Part of a small language model's weights.
Size: width 160, 5 heads of 32.
Architecture: learned and rotary positions, no biases in attention or MLP.
Each number is 200 + 30 x the weight over its row's rms, rounded and kept within 0 to 999. Layers, rows and columns count from 0. The size before them is the row's rms in percent of the matrix's.

# layer 12 MLP down (transposed), 512x160, rms 0.211, rows 83-92, columns 0-159
100,231,199,194,221,210,261,201,165,176,134,195,168,238,213,225,204,183,227,239,158,216,207,173,234,195,209,167,238,172,193,207,184,221,175,159,215,196,148,206,177,168,215,223,287,175,204,233,204,176,196,173,227,202,197,206,147,194,213,246,129,220,163,165,219,265,226,160,182,199,192,178,208,196,194,214,191,154,208,186,228,194,190,228,207,223,183,201,214,176,139,191,205,180,248,178,175,217,247,159,233,262,224,192,170,206,182,174,202,264,244,148,263,249,165,201,277,215,205,168,214,187,188,203,196,166,228,169,215,254,232,156,191,202,203,183,222,225,168,208,146,211,207,217,171,185,217,179,172,151,212,271,219,192,196,195,192,249,182,187,171
100,181,141,188,217,199,174,219,204,210,195,238,266,220,210,217,233,261,222,213,189,174,199,149,219,210,188,169,206,174,240,162,159,206,178,186,182,173,174,193,166,200,188,163,207,227,197,238,217,215,196,206,235,160,164,199,230,217,183,202,201,201,230,169,153,188,224,206,209,186,150,246,251,217,202,185,192,219,261,189,179,202,201,208,152,214,194,191,146,172,246,247,220,182,222,189,183,212,212,221,266,245,171,186,225,162,230,191,254,124,204,175,157,137,221,214,218,240,196,139,183,266,201,178,240,209,205,153,220,203,131,202,176,208,183,204,250,246,170,225,173,244,144,255,208,191,218,198,185,190,229,183,153,162,221,206,183,195,187,234,157
099,235,254,242,211,222,167,158,198,236,227,168,211,200,189,220,228,186,162,248,234,190,194,186,250,229,153,223,211,246,120,148,206,173,208,225,229,215,223,143,220,235,218,223,217,209,221,213,143,149,234,228,171,178,196,183,193,256,174,218,218,164,171,198,225,197,213,183,141,196,225,213,190,168,170,193,183,220,162,249,192,214,146,170,177,168,175,231,221,203,142,146,195,195,205,218,258,218,240,202,209,232,203,198,186,120,241,221,203,178,216,180,177,231,187,205,182,162,225,221,214,250,216,203,219,199,168,203,182,158,216,181,176,196,165,175,188,165,195,186,179,220,193,196,226,162,226,222,157,193,145,287,223,202,195,196,175,192,242,259,192
099,165,229,229,175,180,275,210,158,237,246,237,172,160,189,237,205,160,169,167,264,168,181,248,152,222,203,157,184,204,184,187,205,240,170,127,211,227,227,160,183,217,144,166,172,157,186,181,242,206,180,276,237,179,196,214,195,249,226,194,183,197,233,190,197,182,211,211,231,220,161,206,171,235,188,154,168,215,166,210,195,193,226,246,213,187,244,194,223,241,186,205,202,199,115,174,192,212,233,183,240,188,175,246,208,179,143,208,202,205,206,185,209,192,156,238,192,229,244,150,258,199,196,177,190,185,169,208,177,182,207,199,173,216,231,168,199,238,207,221,248,226,228,184,180,227,206,194,227,186,227,220,142,238,148,229,204,203,167,201,216
102,182,170,161,199,173,243,213,228,169,140,189,193,208,217,200,218,179,186,169,168,201,190,198,218,185,177,165,186,222,107,173,257,174,198,205,176,188,215,234,206,204,238,194,216,193,203,278,227,254,188,165,193,210,176,221,198,193,199,228,203,208,218,218,134,199,175,215,225,193,172,200,176,136,234,209,162,240,233,217,233,195,222,274,153,186,190,162,238,201,198,154,235,184,257,184,160,203,227,252,250,198,225,247,191,253,224,167,193,176,178,178,186,180,155,204,230,210,173,229,184,226,177,210,202,247,227,222,151,211,293,203,201,199,190,207,143,213,166,162,232,193,199,255,204,197,203,193,161,202,175,243,142,206,175,235,195,189,187,225,215
100,192,179,173,141,246,227,245,176,231,191,168,210,153,259,141,229,205,159,169,175,227,228,166,178,187,212,215,190,166,195,224,166,203,223,169,247,228,188,207,225,167,204,168,202,198,228,157,197,240,203,208,187,257,199,188,179,162,202,235,194,178,233,269,202,231,196,184,201,230,170,255,184,249,208,173,180,243,203,204,223,161,174,198,222,193,171,193,209,215,232,268,229,240,255,183,121,239,208,212,234,190,236,171,225,202,156,141,163,201,259,166,180,197,251,212,212,181,171,225,154,196,157,249,256,153,209,184,178,187,242,212,207,154,197,186,225,202,206,199,242,169,198,139,204,187,225,168,199,235,186,201,169,182,196,184,218,175,233,187,198
098,192,156,285,147,231,228,205,228,202,211,215,209,177,246,268,134,203,195,172,187,179,186,187,232,243,196,180,188,182,195,226,227,203,176,223,224,244,189,180,196,195,193,200,179,165,201,186,214,251,195,202,159,215,235,206,185,182,237,237,160,169,288,198,223,202,185,204,218,212,192,215,222,186,179,205,148,211,178,208,167,183,209,198,223,193,195,235,238,209,263,230,225,179,169,184,175,198,227,161,150,232,221,180,211,235,153,115,218,214,196,186,191,206,191,220,230,189,227,247,230,261,202,169,236,243,192,164,254,200,221,203,206,208,128,183,215,149,209,185,232,210,203,149,167,197,192,216,189,189,132,213,183,114,207,222,162,178,182,202,223
108,208,230,162,256,187,171,191,202,256,219,167,232,175,208,171,189,236,194,236,217,172,190,208,229,225,216,154,192,151,185,187,263,213,210,213,198,208,195,229,225,148,262,204,168,219,187,195,216,203,229,174,185,153,223,204,229,133,203,195,252,221,245,193,200,224,173,224,243,261,187,199,208,175,261,171,170,175,196,212,218,148,162,210,187,161,187,198,203,244,242,196,144,197,183,181,175,153,207,167,195,198,191,224,204,264,206,191,220,203,179,189,233,177,125,179,204,238,209,203,254,166,256,223,183,146,209,134,217,209,182,175,178,175,148,237,237,229,186,174,161,137,202,197,226,230,160,197,233,216,227,177,197,218,224,218,157,179,182,224,244
094,239,159,171,250,228,199,219,246,224,180,177,242,124,220,184,201,230,248,187,227,197,201,184,240,250,196,185,180,169,178,157,230,134,165,221,192,269,194,171,232,203,197,217,171,203,225,155,206,217,211,195,235,186,265,200,207,220,169,220,227,198,271,167,150,211,224,245,199,198,185,191,202,239,182,237,240,204,160,209,217,219,128,178,157,176,192,206,154,181,114,205,219,208,232,202,185,146,299,195,201,183,145,211,223,163,202,195,192,172,194,173,163,216,177,154,213,192,215,239,268,181,163,176,197,208,214,212,161,218,172,241,210,196,190,222,216,189,236,194,195,217,155,190,203,196,179,224,213,211,195,212,164,192,192,197,195,206,190,180,241
098,210,162,190,161,203,144,159,230,169,204,190,192,186,180,224,138,172,232,205,187,199,198,149,185,184,192,147,193,182,214,155,243,162,214,187,168,197,212,236,213,174,233,235,200,164,231,206,172,184,211,270,214,239,229,235,272,142,197,173,237,190,237,162,175,194,258,249,175,177,213,213,195,186,194,169,218,232,181,179,185,181,195,241,203,257,167,192,187,194,159,180,174,162,178,229,188,187,161,192,253,206,237,144,222,193,204,225,188,210,198,231,210,182,235,179,206,268,244,174,182,201,264,209,176,184,181,236,227,172,226,193,172,217,197,150,220,159,230,206,180,196,217,255,236,206,251,235,150,169,248,226,217,159,224,224,228,145,203,196,217
# layer 12 MLP up, 512x160, rms 0.137, rows 84-93, columns 0-159
104,204,266,237,191,173,172,210,135,235,216,213,214,223,176,220,176,226,164,210,239,127,196,220,187,238,178,216,220,186,234,200,176,133,224,159,210,217,230,182,215,173,221,204,199,262,194,232,215,176,166,210,282,199,175,185,227,226,209,202,234,206,191,212,223,137,216,226,263,192,202,187,207,237,204,187,173,170,207,233,180,218,188,225,164,194,251,167,164,194,159,206,194,202,145,168,197,194,209,148,220,203,208,178,178,223,222,206,153,181,193,204,248,234,200,199,178,171,192,224,164,233,158,175,206,170,256,181,289,193,198,218,196,225,236,241,248,214,189,238,200,192,164,231,194,154,175,200,232,184,195,196,158,234,223,185,99,196,216,197,184
088,198,170,185,192,200,191,254,181,198,206,208,224,220,200,134,210,196,228,197,123,233,234,155,153,204,218,184,214,199,208,199,200,240,220,185,259,209,185,227,207,214,170,152,193,192,209,189,201,234,189,183,166,139,175,230,212,152,195,213,224,233,175,218,251,205,215,231,191,205,237,206,150,231,250,186,180,165,174,244,202,210,191,187,236,229,218,153,170,179,145,242,228,219,157,234,170,198,233,215,218,185,155,179,197,263,236,158,199,226,215,221,232,170,186,226,224,202,197,200,151,203,183,212,165,217,264,271,218,168,142,224,215,209,204,201,232,221,216,193,213,234,245,194,189,224,147,123,205,177,185,188,165,271,177,178,239,222,138,199,191
108,239,246,174,163,218,233,159,173,227,180,174,204,151,172,119,176,175,192,194,277,171,256,209,232,205,198,219,151,257,191,195,208,225,203,192,252,174,187,206,166,237,166,171,210,198,204,193,168,202,227,271,205,208,185,245,198,236,227,194,190,246,166,176,169,201,203,193,219,212,203,239,199,212,212,265,195,173,191,153,263,234,162,204,188,165,257,157,170,197,215,188,199,220,144,194,201,228,229,163,244,151,204,192,166,157,220,203,247,211,207,197,184,219,151,179,217,219,208,161,192,218,173,252,229,199,208,206,229,167,230,212,240,165,206,180,175,235,236,163,216,200,203,206,175,155,222,232,242,202,202,149,184,208,158,206,218,244,147,191,234
115,198,203,158,188,221,231,191,148,162,243,182,201,201,230,279,247,201,207,218,176,230,192,195,131,163,263,205,152,219,205,218,193,251,226,214,202,192,216,191,199,211,235,174,222,167,167,249,207,207,211,204,182,206,223,200,213,215,192,242,200,184,173,221,194,202,241,157,222,151,182,161,176,193,186,223,192,202,246,249,218,187,189,207,201,195,124,228,196,232,218,163,219,201,197,196,247,155,239,169,204,169,165,198,263,136,139,187,204,221,194,232,185,230,206,166,219,228,154,175,201,171,124,228,212,217,135,192,226,233,247,227,198,148,260,221,233,191,170,254,204,221,166,185,191,160,183,160,231,181,225,185,168,204,229,164,202,205,185,161,186
100,224,234,146,206,147,193,268,180,257,249,174,220,186,180,161,188,182,213,179,163,152,231,177,283,185,184,184,213,211,221,220,235,248,183,203,233,160,179,258,146,200,149,181,172,184,251,199,165,203,224,148,204,266,196,197,223,189,200,155,210,211,153,263,204,176,197,225,197,152,201,179,198,140,197,203,198,233,207,184,196,221,192,216,207,158,199,199,239,215,242,220,179,165,210,120,159,196,239,184,204,197,237,215,195,169,206,232,239,227,147,213,184,167,207,219,175,176,204,196,152,221,236,232,177,210,250,193,189,166,195,227,192,196,229,204,226,193,221,180,248,162,213,180,206,123,195,186,236,166,202,191,172,215,202,203,157,235,198,192,226
102,166,170,191,198,210,200,184,249,166,171,235,263,214,178,177,206,218,183,173,197,166,176,201,238,191,193,217,205,223,207,165,199,228,150,175,186,188,150,190,199,172,195,200,197,207,287,146,148,156,251,226,169,158,201,268,230,187,208,212,211,203,197,199,223,184,198,220,213,227,224,213,197,216,269,221,170,232,183,284,265,164,215,213,185,217,216,173,195,144,223,189,182,205,175,206,197,220,236,198,194,237,194,189,126,238,232,211,205,249,190,187,239,235,139,243,196,155,200,177,226,190,189,174,184,214,179,159,203,150,204,209,169,159,262,212,165,155,141,253,173,187,164,213,241,211,223,217,180,191,235,194,218,227,222,213,181,153,198,197,188
109,168,241,228,214,232,191,215,185,206,245,226,213,222,224,149,251,176,185,228,176,253,174,228,160,176,179,229,167,178,172,204,177,182,241,153,187,196,216,184,157,232,191,207,199,210,230,170,216,174,263,200,184,184,257,174,243,215,225,244,164,155,147,261,139,183,224,159,204,184,178,217,177,180,185,197,201,187,163,236,162,198,170,150,243,290,185,198,168,201,234,156,176,154,194,223,204,181,210,217,217,207,203,231,186,244,171,192,238,187,191,193,210,175,217,133,202,192,241,215,170,192,189,186,197,182,170,167,180,213,174,193,138,215,228,179,249,192,180,228,237,203,246,259,177,171,205,234,228,163,162,220,225,191,172,198,223,176,256,222,235
086,183,227,207,212,219,171,219,220,176,158,121,256,199,173,172,207,162,197,143,215,205,170,219,212,176,232,139,231,204,182,214,223,177,208,234,220,174,166,266,171,218,193,205,199,192,180,143,191,144,166,189,234,155,165,178,230,265,178,250,208,152,187,179,154,194,165,197,208,243,221,180,252,194,215,154,221,184,245,195,183,216,219,179,211,212,178,196,192,186,205,196,192,263,244,171,182,229,213,190,155,228,199,164,152,171,170,192,161,205,260,222,177,187,254,239,195,229,214,183,219,190,207,207,230,170,119,175,211,212,153,191,159,193,201,232,216,208,229,241,180,159,224,243,184,212,143,160,239,210,205,202,211,244,215,172,211,201,251,206,222
110,253,187,195,243,209,201,222,186,184,165,205,200,162,172,206,228,179,180,257,271,212,195,197,245,229,241,194,178,134,143,246,166,149,204,233,145,176,220,165,221,151,187,192,203,173,212,171,157,220,217,228,154,218,160,204,171,192,187,223,250,221,178,233,225,162,258,247,199,202,214,238,194,221,206,178,212,197,186,191,154,206,227,203,168,217,209,203,187,199,147,261,251,182,209,191,185,179,237,203,171,277,216,218,190,214,185,182,172,260,209,194,181,205,213,162,236,214,223,223,233,249,234,180,187,202,191,205,169,189,175,211,177,227,225,168,210,204,109,234,208,158,230,201,227,174,192,207,164,150,243,179,167,169,217,176,167,217,229,169,233
110,215,212,183,247,259,189,214,157,210,202,214,208,197,269,177,202,193,191,230,213,248,167,256,168,210,208,184,230,122,254,174,201,214,223,201,237,209,181,180,182,167,191,158,151,146,236,247,184,145,199,221,195,201,207,202,207,193,202,197,198,151,184,220,175,198,262,221,212,226,233,133,186,226,205,229,182,173,175,214,256,198,150,187,195,244,162,216,218,250,187,184,125,222,231,175,181,193,209,249,164,219,202,159,230,181,171,151,167,209,187,249,162,151,225,180,203,191,240,201,191,241,213,172,221,225,164,196,190,238,176,218,181,162,213,195,200,212,202,230,218,203,109,219,143,236,215,180,207,242,183,196,196,151,173,202,171,217,182,213,200